config.toml
norm_eps = 1e-06
rope_fraction = 1.0
optimizer = "adam_variant"
doc_mask = true
Each number is 128 + 32 x the weight over the matrix's rms, rounded and kept within 0 to 255. Layers, rows and columns count from 0.

# layer 2 attention value, 192x192, rms 0.0891, rows 44-61, columns 0-191
[[ 74 106 135 130  85 116 137 120 138 106 157  96 128 153 150 202 106 127 174 144 146 100 113 174 169 120 152 103 128 124 159 156 154 170 186 118 159 166 107  99 111  92 118 108  93 168  76 110 114 142 159 114 147  85 162 129 113 138  87 157 127 165 116  91 125  86 125  79 104 166 175 149 131 101 140  83 149 115 131  74 141 160 120 127 144  93 105 125 145  52  96 120 106 102 118 111 106  69 197 114 126 156 141  18 182 217 171 128 143 139 127 136  69 117 126 113  72 169  84 109 168 128  94 127  83 117 101 144  99 126 143  71 139 133  81 162 134 162  61 173 134 126 121  94 182  85 130 129  59  44 144 118 117 159  64 138 173 151  91 108 161 141 160 132 116  75 129 114  66 114 155 122 157 137 136 104 105 116  96 128 102 142 198 135 134 237 124 182 177 127 112  74]
 [167 162 101 125 165 145 146 113 154 119 170  86  78 151  89  45 130 142  63 171 130 131 131 103 165 119 140 150 141 116  82 133 101 129  61  55  99 121 137 132 112 111 146  85 114  62 133 171 130  90  73 165 118 180 100 131 127 165 109  63 178 185 122 102 156 157 131 136 126 158 115 156  82 140 168 123 151  45 139 145 132 123 113 110 131 116 148 123 132  95 131 120 119  76 114  96 175  72 144 188 132  86 100  84  91 124  87 127 155 129 117 124 136 101 119 155 166 127 201 120 102 117  99 101 157  96 195 134 142 128 147 159 119 106 133 134  96  80 162 137 130 136 129 192  39 139 162 132 174 152 164  94  67 111 168 111 100 151 170 155  85  88 114 101 120 146  99 159 148 136 124 143  87  46 117 166 131 133 152 135 141  98  44 126 123 135 115 144 132  57 187 130]
 [133  86  84 221  75  90  88 129 171 171  63  96 116 138 184 144  96 127 104 126 113  75 122  94 151 143 113 135 148  47 151 113  24 147 123 144  82  96  72 124 152 134 183 153 164 153 152 133 106 118 228 108 146 112 113 166 147 144 172 113 147 105 112 161 106 144  47 152 134 147 147 102 102  74 125  54  81 119 101 165 149 181 104 168 111 154 204 164 101  70  71 137 104 133  55  90 129 143 198 129 127  89  92 142 125 174  88 110 134  93 138 159  79  76 118 154 186 157  72  61 126 177 122 127 121 164  78 127 114 135 157  77 112 120  74 146 131 159  35  71 181  79 139 119 181 101 179 149 105 114 193  94 149 163 140 122 194 131 111 136 109 123 138  93 116  95 162 102 118 137 177  57 147  82  98 160 157 167  54 130 157  60 107 129 166  82   0 113 129 208  85 155]
 [158 167 172  99 107 169 132 123 139  59 179 154  83 106 193  92 127 103  92  89 171 142 105 184 125  89 173 135 162 174  53 184 126  54 138 125 199  95 211 155 150 142 123  54 115 104 165 114 122 207   6 138  53 135 145  90 145 123  40  81 138 183 147 123 105 146 108 131 111 186 177 192 118  70 146 190 124 121 130  95 109  80 147  70 122 122 144 119 110 125 175 159 125  95 175 116 129  41 159 164 151 110  88 100  62 173 127  71  93 148 115 109 192  99 139  59  65  44 115 205  90 107  32 146 127 148 135 110 171 109 110  98 167 127 109 122 145 136 175 157  76  82 175 172 128 116 103 117 206 173  92 115 113 127 165 140  38 113 219 162 102 135 132 102 116 120  86 158  50 100 102 166 124 179 148 109  96  90 119  68 158 145  46 133 209 124 166 167 109 121 130  93]
 [113  63  85 218 161 113  97 117 113 147 127  74 124 151 105 207 152 141 123 137  86 196 105  97 136 128 129 104 104  58  89 100  44 153 135 132  91 177  68 115  86 119 187 152 150 150 104 121  72  81 143 106 112  77 144 143 129 125 204 124 128  26  74 142 164 117 138 155 110 153 132  90  96 139 156  93 126 131 167 153 174 157 115 134 148 168 238 177 156  96  32 186 110 113 137  89  75 165 129 113 130  90 123 154 112 167  54  87 184 126 100 153  97 137 138 186 147 145 128 132 166 113 105 116  85 118 118 109 121 137 158  46  72  70 141 152 140  96  92  80 182  90 111 167 157 200 160 147 130 110 210 150 175 161 128  87 206  72  68 206 143  65 139 136 137 125 135 130 166 179 104  96 126  42 107 133 170 181 102 168 120  50 122 136 197 100  50 101 119 143  82 151]
 [160 131 185 114 108 143  74 122 156 109 189 144  88 108 157   0 204  88 105 107 143 167 157 103 173 134 111 131 125 124  78  99 106  83 148 215 206 143  99 107 111 194 156 154 133  75 126 108 140 185  89 150 117  89 106 192 112 178 128 115 123 109 140 126  90 156  77 119 197  90  47 164 140 136 177 144  59 104 130  91 156  55 137  73  54 101  88  58  26 185 130 226  84 123 143 155 174 116  65 184 118  79 161  40 107  92  88  86 146 158 193 171  82 127 174  99 153 132 216 166 159 113 124 146  97 150 146 143 181 123 165 131  66 127 209  66 205 111 167 179 106 108 147  69  82 255 102 119 135 146 106 122 123 212 217 144 127 149 186 108 154 124  94 112 116 119 161 129 161  59 153 186 221 131 176 184  87  49  85 169 170 111  74 149 199  95 192  61 101  88 135 164]
 [159 103  50 113 119  97  95 123 156 155  63  88 194 141 125 200  89 146 127 120  97 157  88  97 122 128 138 145  61 116 121 106  82 114 115 199 132 131 110 138 152 144  53 165 181 171 149 115 122 140 140  89 107  76 156 153 238  87 196 130 104  32  63 154 159  99 124 157 168 168 213 112 138 140  92 100 107 180 125 151 130 179 122 145 128 158 186 157 157 127  12 171 149 142 137 110  31 250 100  85  85 126 107 182 180 102 108 160 152 177  78 121 139 172  64 141 162 138  65  95  88 131 113 101 113 137   7 134 140 135 158 105  28 159 117 135 126 121  76  40 109  72 136 151 189 139 174 140 133 130 142 154 163  93 188 113 171   7  31 174 173 116 129 136 191  95 147 103 141 155 109  22  57  99  96 127 254 191 113 103 124  99 185 129 139  74  32  28  86 187  65 165]
 [172 147 159 132 131 162 171 129  99  65 146 165  92  86 201 108 181 129  58 154 105  97 146 115  94  83 142 165  89 141 138 162  87  74 107 126  93 133  63 172 136 128 119 124 109 118 107 149 161 103  71 128 127 132 130 118 130 130  51 132 108 108 167 100 108 226  84 106 142 134 101 186 171 132  98 130 111  80 115 115 112 111 110 113 154 174  60  89 139 180 176 100 143 137  85 168 157 166 128 197 144 113 116 114  91 123 174 112 116  90 153 155 161 180 161  97 154  52 119 126 145 131 105 127 103 132 153  90 140 121  99  90 173  99 118 149 152 139 138 150 102  94 140 193 114 152  66 142 199 160 119  80 130  93 106 140  57 157 160 162 120 120 117 108  83 147 142 138 124 113 119  98 167 135 132 114 107  67 147 102 184 106 126 134 171 140 164 126  81 169 112 103]
 [177 132 107 128 192 135 117 154 116 153 134 120 163 119  95  61 118  99 146 166  59 202 157 106  97 156 152 104 100 130 121  98 105 156 144 150  96 117 119 112 107 128 151 119 159 156 114 126 188  61 116 112 126 124 106 147 184 122 201 188 123 148 108 139 127 123 193  99 142 116 157 145 164 181  98 141 139 164  96 145 116 109 153 167 140  78 124 131 166 160 115 136 155 157 153 142 140 193  96 179  70 109 169  96  82  68 114  99 138 150 123 142 108 138  91 134 145 135 163 132 159 159 153 145 129 106 211 128 139 183 148 117  94 128 174 151 162 143 159 157  97 154 124 128  77 168 138 127 117 155 138 123 129  97 123 141 135  61 112 141 150 104  98 131 118 101 118 143 140 165 137 146 121  26 121 167 132 154 200 159 123 156 152 139 102 146  87 112 115  81 164 111]
 [159  63 123  92 102 104 143  84 124 122 158  82 116  99 161 193 107 149 102 156 142  96 138  99 211  92  74 147 181 168 108 128  79 171 150  40  88 136  78 132 109  95 208  93 146 113  65 164 186 100 192 126 109  98 136 189  75 149 136 116 187  57 123 103  76 122 118 123  97 125 118  92 111  81 203 110 140 103 126 117 190 107 105 178 172 117 135 113 153  19 117  89 103 103  98 107  92  67 202 107 123 121 161  46 114 224 164 133 139 143 110 142  69  97 125  98 194 195  84  77 130 126 173 140 101 116 168 146  99 225 108 106  62  33 114 117 145 124  58 176 202 170 142 131  55 107 119 122 159 106 166  81 105 125 139 120 241 154 121  50 143  71 131 123 137  24 167  93 113 118 128  97 146   0 152 146 173 154 108 138 109  72 185  87 107 170 111 140 113 137 102 122]
 [177 111  92  89  79  89 134  94  84 145  91 123 155 106 164 196  48 152 128  77  84  63  90 142 113 116 154 146 135 219 210 185 122 118 184  96 185 211 116 159  43 122   2 135 168 174  37  99 139 126 161  89 191 161 255 125 117 120  73 157 123 114  93 122 112  25 172 126 157 124 174 121 155 141 108 119 144 243  94 140 112 118 176 154 111 104 116  98 140 113 111 140 161 130 147 130  92 113 133  87 123 193 120  97 169 130 186 201 133 104  99 124 168 149  98 103  91 146 140 135 181 176 130 141 162 109  54 129 125 125 153  92 119 161 165 142 183 124  70 159 139 171 117 119 237  80 124 120 108  66 130 116 124  82 126 180 194 129  92 107 157 130 106 117 160  54 132 115  81 102 124 100 114 198  97 107 123 124 160 159 108 192 212 121 124 170 102 135  77 173 102  79]
 [102  82 118 163  56 105  37 118 162 204  95  90 150 102 173 143 122 136 121 113 133 191 116  89 117 161 112 112  83  61 103  56 121 124 172 207 190 189  91 107 135 141 131 189 158 177 191 122 120 130 216 110 166  48 123 154 171 145 220 115 136  59  89 168 126 116  89 182 196 106 146  95 123 100 165  71  72 195 139 145 131 124 107 137  75 152 213 195 101 132  25 201 128 152 118  81  79 196 101  92 113 115 147 129 213 136 117 107 163 207 150 157  88 129 107 162 159 143 126 103 111 172 118 106  76 155  21 143 149 125 182  89  18 218 153  88 163  81  89  70 128 146 131  75 156 232 146 165 101 129 104 115 176 169 189  79 222  91  60 142 190 158 126 138 135  85 170 100 156 118 161 116 173  84 107  82 209 175  20 140 152  98 128 138 153  40  81  26 111 158  69 232]
 [106 159 112 103 150 161 212 124  91  77  83 168 126 143  95 176 106 140 146 186 134  26  98 162  88 100 150 138 155 179 154 183 137 126  99   7  57 141 154 164  58 110  83 102  84 117 124 143  76 161  80 124  94 166 169 144  77 105  46 158 133 192 158  86 140 101 142  94  68 169 127 139 127 143  81 142 202 119 162 147  67 127 179 114 135 142   0 112 163 147 208  73 167 120 109 167 140  65 148  86 146 156 124 133 116 183 163 129 134 102 128  80 146 115 125  88 131 131 122 145 121 127 153 126 212 160 147 148 118 120  90 156 186  50  91 148  89 160 141 162 144 128  82 121 132  12 137 104 117  85 156 150 101 123  67 165  99 158 171 106  68 128 133 113 106 147 108 137 102 176 135 124  55 244 147 124  25 133 193 119 120 144 128  94  44 201 193 230 194 149 162  96]
 [147 118  99 229 124 117 117 146 193 179   3 104 122 117 145 118  76 156  95 138  90 153 137  57 130 139 176 162  88  53 158  82 117 166  71 164 109 126  53 152 169 134 142 167 156 181 157 131 114 123 209 108  91  85  66 129 189  95 158 107 108 103 109 110 164 179  96 153 182 133 163 146  50 168  68  90 109 163  92 137 128 192 107 195  84 147 168 170 146 121  98  93 114 154  55 103 122 159 147 119 126 120 118 164 168  86 124  96 196 113 123 121  85 131 137 140 133  84  75  50 124 147 129 131  90 170 150 112 140 116 132 106 120 141 106 170  81 111 100  33 105 139 126 111 134 147 139 171 155  12 153 100 165 117 128  83 201 109 113 138 107 134 137 131 112  75 202 123 132 144 173 109 112   3 104 150 183 167 161 123 137  55 163 130  97 110  36  49 142 123 150 140]
 [169  71 182  89 137 100 109 111 132 104 179 166 105 102 105  81 128  99  98  90 140 180 163 104 163 132  60  84 109 155  93 133 121 119 198 130 140 144 139 119 120 118 108  96 168 110  99 115 202 131 140 108 132 122 105 161  72 167 200  91 149 173 146 136 125 135  93 150 119  88 102 128 158 106 149 191 117 119 145 128 162  70 162 145 144 114 137 104 134 142 154 148  99 129 132 136 173 113 125 184 165 118 152  86 117 171  70  74 157 127 108 161  88  45 123 119 107 136 120 130 125  85 101 176 121 115 219 136 122 164 137 166 137  84 146 143 128 104 132 137 153 172 152 155  89 160 119 146 123 134 150 164  69  80 182 135 120 108 170 161 134  52 119 160 100 182 128 142  93 107 119 120 143 135 132 200  96  65 144  86 135 140  73 128 168 106 127 118 147  85 164 147]
 [152 154  89  38 163 159 174 148 155 122 153 124 156 143 126 128 118 125 148 108 124 112  88 120 171 153 115 154 168 251 157 245 206 118 150  72 120  76 197  94 123 115   0 106 161 127  35 121 164 129 119 138 129 160 155  77  94  76  62 152 181 193 142  93 171  75 142 143 113 108 145  91  87 106 128 157 173 159 116 127 125  73 136 131 212  66 128  50 157 125 177  87 142 108 192 156 122  84 113 166  89 172 134 114  65 101 154 181  60  86 118  50 147 146  94 119 126  82 120 138  47 135 160 109 215 138 151 134 143 101  99 188 136  99 124 152 137 139 119 196  97 120 134 180 158  39  76  97 107 161 113 133  73  36 145 160 140 112 143 100 132 148 121 111 129 142  57 146  94 189 114 130 144 183 109 111 148 145 181 140  37 182 127 117  79 196 166 171  78  92 163  80]
 [109 212 136  71 152 155 163 130 104  53 134 159  70 152 158 104 122 113 113 109 146  82 115 178 164  96 136 142 175 188 143 171 113 137 115  52 157  95 180 129 140 117 160 129 142 116 128 148 132 156  65 174 125 131  91  50  64  85   0 126 117 255 164 107 131 126 124  93  67 131  92 139  85 126 145 158 209 107 138 120  91  89 141  87 152  96 101 129 111 118 225  71 140 120 139 165 155  19 130 122 165 153 132 136  88 155 117 159  83 123 137 100 197 113 148 105  76 109 152 167 142  56 101 134 217 142 227  98 118  85  52 197 255  82  95 148  89 113 185 160 112 184 136 156 104   0  92  95 167  97 157 117  86 108  37 111  92 182 174  87  67 165 137 118 145 211 110 133 101 119 147 164 125 155 143 144  67  68 145  64  71 147  95 100  71 192 195 205 146 139 181 106]
 [166  73 116 196 109 121 114 100 126 169  58  92 132  90 125 173 141 121  87 135 126  98 152  69 135 119 142 138 139  60 164 128  56 112 134 162 103 131  72 129 124 107 121 107 135 136 114 153 140  89 234  91 129 168 122 163 143 142 230 103 165  72 119 103 130 157  97 124 120 130 103 127 148 110 102  94 107  56 114 174 174 149  96 182 103 148 135 131 118  81 107 100 126 140  50  92 105 225 149 129 105 105 123 125 175  98 121 103 160 104 133 166  61 133 130 121 156 193  72  74 148 190 165 126 109 147 134 160 103 196 152 115  89 114 104 162 108 117  63  40 178 124 101 178 122 126 114 162  77 102 139 112 145 106 173 164 224  93  94 181 155  69 143 143 105  81 152 111 205 181 166 108 138  78 145 202 167 166 149 168 172  42 160 131 143  77  62  97  95 160  60 176]]
# layer 2 attention output (transposed), 192x192, rms 0.0906, rows 44-61, columns 0-191
[[116 170 103  83 135  89 193  87 120 179 122 138 123 150  91 121 140 124 137 137 142  80 169 136 114 149 178 115  92 155 130  97 158 116  86 133 152  54 135 139 156 143 138  98 165 121 154 202 176 162 121 195 117 111 102 134 146 132  56 154 144 116 175 160 163 104 121 127 139 104  92 129 156 137 154 134 172 112 119 149 119 107 122 136 122 142 133 122 131 134 100 144 118  77 124 147 126 131 112 129  96 151 123 109  80  78 145 109 131 142  66  97 141 137 124 141 123 154 154 136 114 121 110 136 158 139 133 169 127 122 122 206 170  73 135 157  75 144 140  81 161 142 147 116 107 168  93 128  98 176 119 153 125 114 192 139  92  73 215 136 103  21  94 118 166 116 137 111 144 167 152 145 143  94  82 149  84  62 100 181 153  88  46 144 140 112 100 126 106  78 142 155]
 [ 77  71 169 135  88 101 110 153 101 138 103  84 141 120 149 180 111 143 134 108 170 120 154 127 152 151 138 135 180  94  96 133  95 121 118 176 165 152 119 143 148 164  96  72 137 117 147  86 138  47 156  81 151 131 132 153  68 128 166 106 122 124  86 152 107 139 135 169 118  85  64 124 144 180  74 150 160 171 167 122 152 158 128  98 134 153 154 176 223 135 157 130 164 195  82 144 184 149  92 113 138  51 160 138 143  63 150  98 173 149 171 157 154 109 164  90 154  58 101 147 108 149 134 120 104 174 128 124 133 137 108 128 110 192 144 153 105 179 160 135 143 137  93 160  85 141 113 131 153 116 120 145 194 125 122 152 128 146 167 133 130 204  96  95 186  76 149 173  74 183 128 106 147 123 161 138 163 103 159  81 140  90 147 143 135  93 151 124 147 205 139 142]
 [160 149 175  85 152 140 123 128 119 123 112 136 164 238 123  93 165 184 136 151 137 159 130 116 105 146 140 138  60 126  65 154 136 115 129 164 164 135 132 100 157 121 124  58 150  81 163 111 157 117  91 131 163 155 101 139 116 146 193 140  98  97 163 151 114 123 133 104 149  92 115 104 139  89 159 175  52 135 122 143 173 125 102 116 125 159 105 117 114 170 129 171 119 149 169 157 137 100  98  86 132 136 148 155 140 117 148 116  58 127 117 124 101 101 143 138 140  81 143  95 116 157 185  93 129 134 151 155 118 113 116 123  96 117 148  71 134  92 135 156  79 114 150 149 112 128 142 145 171 184  97 167 101 156  49 152 165 116 201 154 163 133 120 182 136 123 123  92 145  87 172 158 118 106 112 156 134 138 159 124  56 204 147 105  94 124 111 110 151 167 173  80]
 [149  75 118 120 113 115 174 100 123 178 170 125 175 112 114 114 103  42 139 126 108 135 112 132 175 166 147 139 141 105 143  67 177 213 116 109  78 167  99 117 100 116 138 125 151 161  99 137 150 132 158 122 140  84 113 126 131 124 150 132 140  98 114 110  73 139 127 153 192  97 159 168 167 159  87 132 158 126 145 130 106 145  92 110 101 138 135 155 138  80 122 118 109 122 138 110  97 143 129 120 122 175 117 109 120 120 160 136 124 198 180 138  63 140 123 163  97 195  89 153 109 116 135 166 131 122 118 137 147 223  90 146 168 160 157 108 122 169 105 128 169 115  93 151 138 113 148 129 100 132 115 107 182 131 181 119 121 158 120  84 159 188 106 124 157 101 128 116 129  99  81 125 123 154 104 120 168 117 141 117 114  92 160 135  61 118  82 141 146 174 129 166]
 [118 105 179  81 125 158 148 170  93 133 157 141 157 157 160  53  74 163 104 131 135 157  83  63 108 134 178 139 183 131 103 130  81 132 101 139 146 134 126 133 193 123  96 155 196  69 133  98 126 123 107 139 165 135 168 117 178 105 111 100 140 183 139 192 152  83 124 128 118  91 107 130 126 123  98 153 137 102 102  84 195  97  88 149 147 100  92  81 173 152 120 142 170 157  93 176 135 103 163 133 137 125 151 150 150 134 149 144  61 124 108 125 145 132 136  93  91 132 204 156 124 144  95 100 104 155 115 100 140 105 115 158 144 146 109  97 148 148 144 146  76 150 127 140 109 170 125 115 134 161 146 112 164 103  76 175 170 143 147 107 121 128  80 161 160 143 143 131  96 101 179 135 134  93 132 107 128 113 101 122 114 129 179  93 121 161 193 128 116  97 151  97]
 [107 115  68 150 108 110 130 175 219 141 120 131 127 108 158 157  97 128 176 166 156 103 122 159 132 123 122 184 147 102 181 144 142 194 122  90 127 154 167 111 118 185 146 125 117 170 125 176 116  86 159 126 137  95  79 181 172 174 113 135 124 141 115 117 101 113 122 139 104 142 134 150 154 203 131  97 168 143  87 119 135 171 133  96  87 126  83 186 122  99 136  74 156 125 150 118  33 176 187 129 116 151 116  98 110  84 111 145 173 136 109 127 134 104 100 139 170 152  85  96 134 139 159 121 135  80 101  97 171 166 137 134 158 230 115 181 105 115 119 140 169  96 149  77 156 129 180 105 150 122 140 129 170 143 131 144 126 103 126 151 114  86 155  82 184  80 117 135 123 140 114 129  81 110  99 159 136 128 158 103 129 142 144 143 101 160  95 137  92 130 124 137]
 [119 157 155 157 128 151 149 183 140  89 140 148 162 214 158  86 183 144 121 146 142 170  96 153 125  93 110 129 173 111  99 155 119 115 118 113 121 104 103 105 171 122 133 115 147  96  95 135  85 152  74 136 151 169 133 107 140 120 149 117 118 113 139 136 111 131 121  87  88 139  85 157 113  82 158 119  88  77 155 115 190 154 145  97 159 150 118  78 118 153 121 165 174  94 130 126 154 106 123 101 127 192 108  98 150 188 134 109 139 127 184  91 132 129 163 100  99 144 129 119 159 128 157  99  79  98 174 116 150  99 123 121 133  90 122 117 188 134 127 175 130 134  97 128 144 125 112 115 191 160 149  98 105 147  61 177 152 178 112 104 109 176 126 150  40 119 152 154 140  53  84 101 150 130 117 144 106 103 144 113 124 141 142  82 134 143 171 112 189 135 170 108]
 [ 91 120 149 154 141 133 106  77 128 102 136 122 156  83 104 123  66 115 107 110 163 123  75 135 147 147 151 112 116  94 132 173 122  73 154 116 139 204 144 113  90 127 105 168 112 154 132 101 159 114 166 144 101 117  61 163  86 144 146 126 122 104 103 139 151 120 125  84 120 102 108 129 174 137 203 148 115 151 109 110  77  87 144 118 110  91 129 149 129 142 174 109 131 163 138  45 115 122 155 107 181 197 155 123 167 116 121 121 111 137 146 116  54 122 119 133  93 170  99 141 154  77 180 141 113 165  97 126 137 184 100 155 129 118 100 112 116  95  59 121 117 111 119 165 178 138 144  93 111  57 157 154 151  94  94 193 141 124 176 144 114 255  89 111 132  70  95  68 119 145 147 148 144 133 124 138 149 156 128 177 111 135 140 131  83 116 163  88 178 110 125 160]
 [120 177 137 139 154 126  48 179 101  95  90 126 172  91 154 140 107  98 148 140 103 123 114 130 102 115  43 129 157 130 142 128 158  91 163  88 176 124  86 160 183 128 149 145 124 114 140 130 145 143 115  96  81 173 105  83 162 105 119 114 136 124 130  61 134 132 140 131  94 168 103 103  98 132  98  74 134  66 122 116 133 195  96  73 121 164 123  94 167  71 131 102 159  98 152 118 158 111 109 144  64  63 151 133  77 133 138 148 154 108 126  93 174 138  83 121 163 124 112  80 159 125 143 143 116 121 115 145 106 111 137  85 124 124 112 131  94 136 107 102 147  75 100 156 150 123  72  38 175 117 144 181 133 103  84  46 137 186 148 116 130  79 151 163 137 155 116 147  98 102 161  84 157 149 155  95  92 148 158  94 127 120 121  82 165 117 135 142 132  72 132 120]
 [150 132 120 173 124  88  94 166 113 151 156 124 134 153 130  98 124 158 147 117 124 115 145  98  77 172 138  86  80 149 138 153 141 153  93 182 135  85  92 107 117 147 104 115 128  76 117 150 105 152 144 177 104 139 131 138 115 160 122 100  81 127 189 150 200 107  92  89 173  97  97 116 171 145 133 132 157 100 125 166 154 117 126 139 159 196 100 114 121 159 108 155 181  92 150 160 148 137  98  92 140 104 131 132 137 104 148 112  82  96  87 120 154 129 125 138 116 129 148 166 126 154 129 168 141 136  58 135 108  57 123 121 125 121 154  80 110  92 173  74  94 138 188 110 119 170  95 155 143 166  72 127  90  96  78 130 115  97 141 177 135 145  66 120 132 133 121  99 125 150 131 136 108 101 134 131 107  81 103 136 161 121  58 173 159 156 168  91 121 142 145 109]
 [ 95 170 120 160 170 206 123  74  64 123 111 155 107 152 121 102 135 147 101 148 138 113 150 192  73 169  90  68 158  74  93 103 121 123 173 178 101 120 167  63 159 153 137 106 103 105 180 158 123  69  80 134 112  88 101 143 101 187 103 112 177 142 171 167 147  88 115 115 124 111 130  92 158 121 118 160  56 124 162 211 127 134 176 197 123 177 117  27 130 119 216 169 112 106 124 156 100 144 123 117 110 108  70  96 160 139 115  93 122 106 155  62 187 107 138 121  99 141 135 110 145 114 101 117 142 205 126 117 131 112 140 115 160  81 123 176 105  84 114 168 184 108 159 107 156  77  55 117 110 175 134 126  86 173  79 112 116 180 127 128 173 143 176 137 153  97 117 109 163 115  95  82 136 121 106 113 106 115 100 156 124 115  98 118 178 139 132  97 105 128 170 139]
 [102 179 163 129 158 126 147 195 138 105 122 120 129 218 157  97 125 151 167 136 119 142 132 150 132 109 131 123 101 189 130 162 141 133 118  98  79 132 118  81 166  91 106 117 154 129 126 178 114 123  79 108 131 204 204 132 120 117 146 101 162 133 141 159  98 122  66  96  92 105 128 101 124 155 146 163 129  62 148 148 176 161 125 113 136 133  67  87  99 132  89 115 133 114 157 192 133 125 179 142 140 174  66 110 119 146 111  84 157 123  92 103  86 105  88 114 136 136 118 112 104 147 150 100 114  98 159 121  73 112 106 122 112 114 118 166 140 158 159 126  83 154 120 104 140 113 168 126 151 190 131 139 162 120  92 134 133 128 132 126 120 117 136  83  79 112 141 150 172 113 100 104 118 100 102 157  76 145 156 114 100 133 113  85 110 127 118 129 147 103 178 118]
 [116 115 140 141 117 150  52  88  66 140  77 144  28 117  92 159 140  88  93  99 141 184 143 110 137 176 130  78 119 108 173 130 125 143 132 170 139  95 150 128  99 103 120 180 102 114 123 151 161 128 125 163 101  91 107 147 111 133 108 151 123  94 117  99 172 158 119 112 171 112 131 147 139  67 137 119 126 211 153  96 119  96 100 201 136 142 168 122 129 155 158 181  87 119 138 100 179 108 105  94 129  98 133 143 125  78 145 132 139 117 112 182 114 156 187 113 103 109 156  99 107 102 108 188 142 117 113 135  78 116 163 148 157  79 133 168 137 175 114  84 163 119 166 127 121 127  96 164 135 136 126 155 122 124 169 151  72 105 134 116 143 181  75 157 123 149 133 130 174 127 151 112 160 147 143 134 217 142 142 112 167 147 115 185 157 127 118 131  64 130 132 182]
 [147 203 146 112 111 187 123 117 133  85 150 129 150 170  96 117 118 204 130 125 122 141 147 147 136  55 120 109 103 161 149 144  91  69 183 185  93  45 135 114 111 131 110 122 148  86 130 178 157  97 103  89 142 170 124 115 124 113 198  84  86 112 161 151 107 174 134  85  45 109  91 140 156 153 142 116 142  91 150 158 148 133  88 111 152 139 108 120  77 169 140 135 150  86 176 135 122 103 104  95 123 105 174 155 170  80 115 128 121  26 121 110 144 115 119  68 127 110 114 101 144 172 163  94 156  99 138 193 131  87  95 112 114 157 132 102 159 140 142  70  96 141 127 123 124 131 115 121 137 181 175 168  91 106  63 139 153 185 167  64 168 143 113 119  73 146 150 139 105 115 111  91 191  89  82 117 130 129 154 141 112 184  85 121 102 134 168 110 176  93 107 117]
 [116 171 112 146 182 127 121 141 159 121 165 116 131 117 157 179  98 145 157 166 116  79 130 101 145 172 138 153 105 120 180  50  92 154 103 127 136 120 117 107 127 131 176 125 118 145 163 135 113 137 159 121 104 114 113 135  99 187 132 139 115  87  85 146 122  97 122 136 163 143 133 101  72 161  78  99 150 128 178 120 138 170 158 128 104 156 106 134 138  89 142  94 147 128 129 109 133 218 108 133 118 116  97 135  71 112  86 137 112 148 101 138 117  99 133 154  95 113 131 121 157 122 121 136 125 149 107  93 148  98 120 132 143 107 168 188 114 157 154 100  91 111 109  71  93 160 139  79 130  83 104 124 117 157  77  56 117 128 141 104  88  93  98 106 201  66 115  97 116 135 101 188 120 120 177 104 127 162 112  88 109 149 131  99 107 185  74 214 103 173 134 156]
 [114 109 109 173  86  99 154  84 155  95 117 153 103 106 121 126 125 105  87 140 191  77 165 140 132 129 137  96 138  87  91  66  71 130 124 142 143 174 111 111 124 141 204  85  88  92 154 201 163 149 155 184  79 122 123 180 126  94  49  74 121 139 125  89 199 175 128 122 146  66  62 124 119 122 159 127 175 117 161 115 102 113 179 154 138 134 179 140 130  32 132 123 169  56 151 103 109 187 139  95 125 130  62 109 135 145 152  69 136 124 171 100 108 119 141  40 127 208 151 140 159  68 109 109 111 133  95 112 154 113 129  55  79 109  94 126 110 107 174  90 190 117 109  89  96 136 140  99 181 121  92  99  60 115 158 107 153 134 102 134 105 109 151 182 139 135  93 146 132 122  89 137 101 130 145 142 157 156 154 126 176 131 115 150 152 120  92 119 144 177 125 122]
 [180 113 115 148 117 124 134  82 127 106 112 143  89  87 104 100 111  92 133  99 129 140 102 158 136 150 120 147 140 120 141 123 159 180 120 165 111 179 172 135  99  91 132 113  92 178 128 124 127 121 188 127 144  90 141 136 120 149 157 100 144  91  79  91 139 169 160 141 182 131 121 131 210 145 129 124 158 146 108 135 125  97 133 147 139 102 123 157 129 145 164 138  45  93 132 124 122 157 117 131 134  59 118 156 148 125 165 152 145 138 139 167 104 128 121 111  96 130  95 121  77  57 126 166 127 175 117 182 104 157 189 107 131 140 129 123 108 118 103 116 179  91 125 128  73 122 131 130  68  89  90 136 133 114 255 154  88  93 132 155 152 146 141 149 134 134  98 156 142 109 100 163 123 182 112 106 161 145 120 129 137 153 110 160 109 145  64 148 117 172 133 127]
 [ 88 191 209 125 174 123  90 126  78 144 146 103 114 174 102 121 109 165 141 161 147 117 147 119 118 119 152 128  81 163 129 168  71  88 139  99 122  69 118 118 119 192 120 114 136  84 120 136 113 100  75 158 107 167 108 134 129 134 119 147  77 118 153 130 146 131 161  57 139 149  83 157 118 150 144 136  79 173 121 134 128 135  99 167 142 173  90  96 138 184 111 144 209 181 119 120 169 129 120 107 172 195 142 172 128  97 149 148  97  97 100 115 109 122 119  98 121 105 171 125 190 165 172  92 100 103 138 131 161  97 150 125 138  66 145 163 144  95 147 131  80 149 117 139 138 161  94 127 156 174  99 143  98 110  46 168 158 134 165 113 117 192 102 148  87 105 123 108 130 122 170 128 120 132 157 139 116 148 116 152 107 179 165 139 150 175 191 112 151 117 131 102]]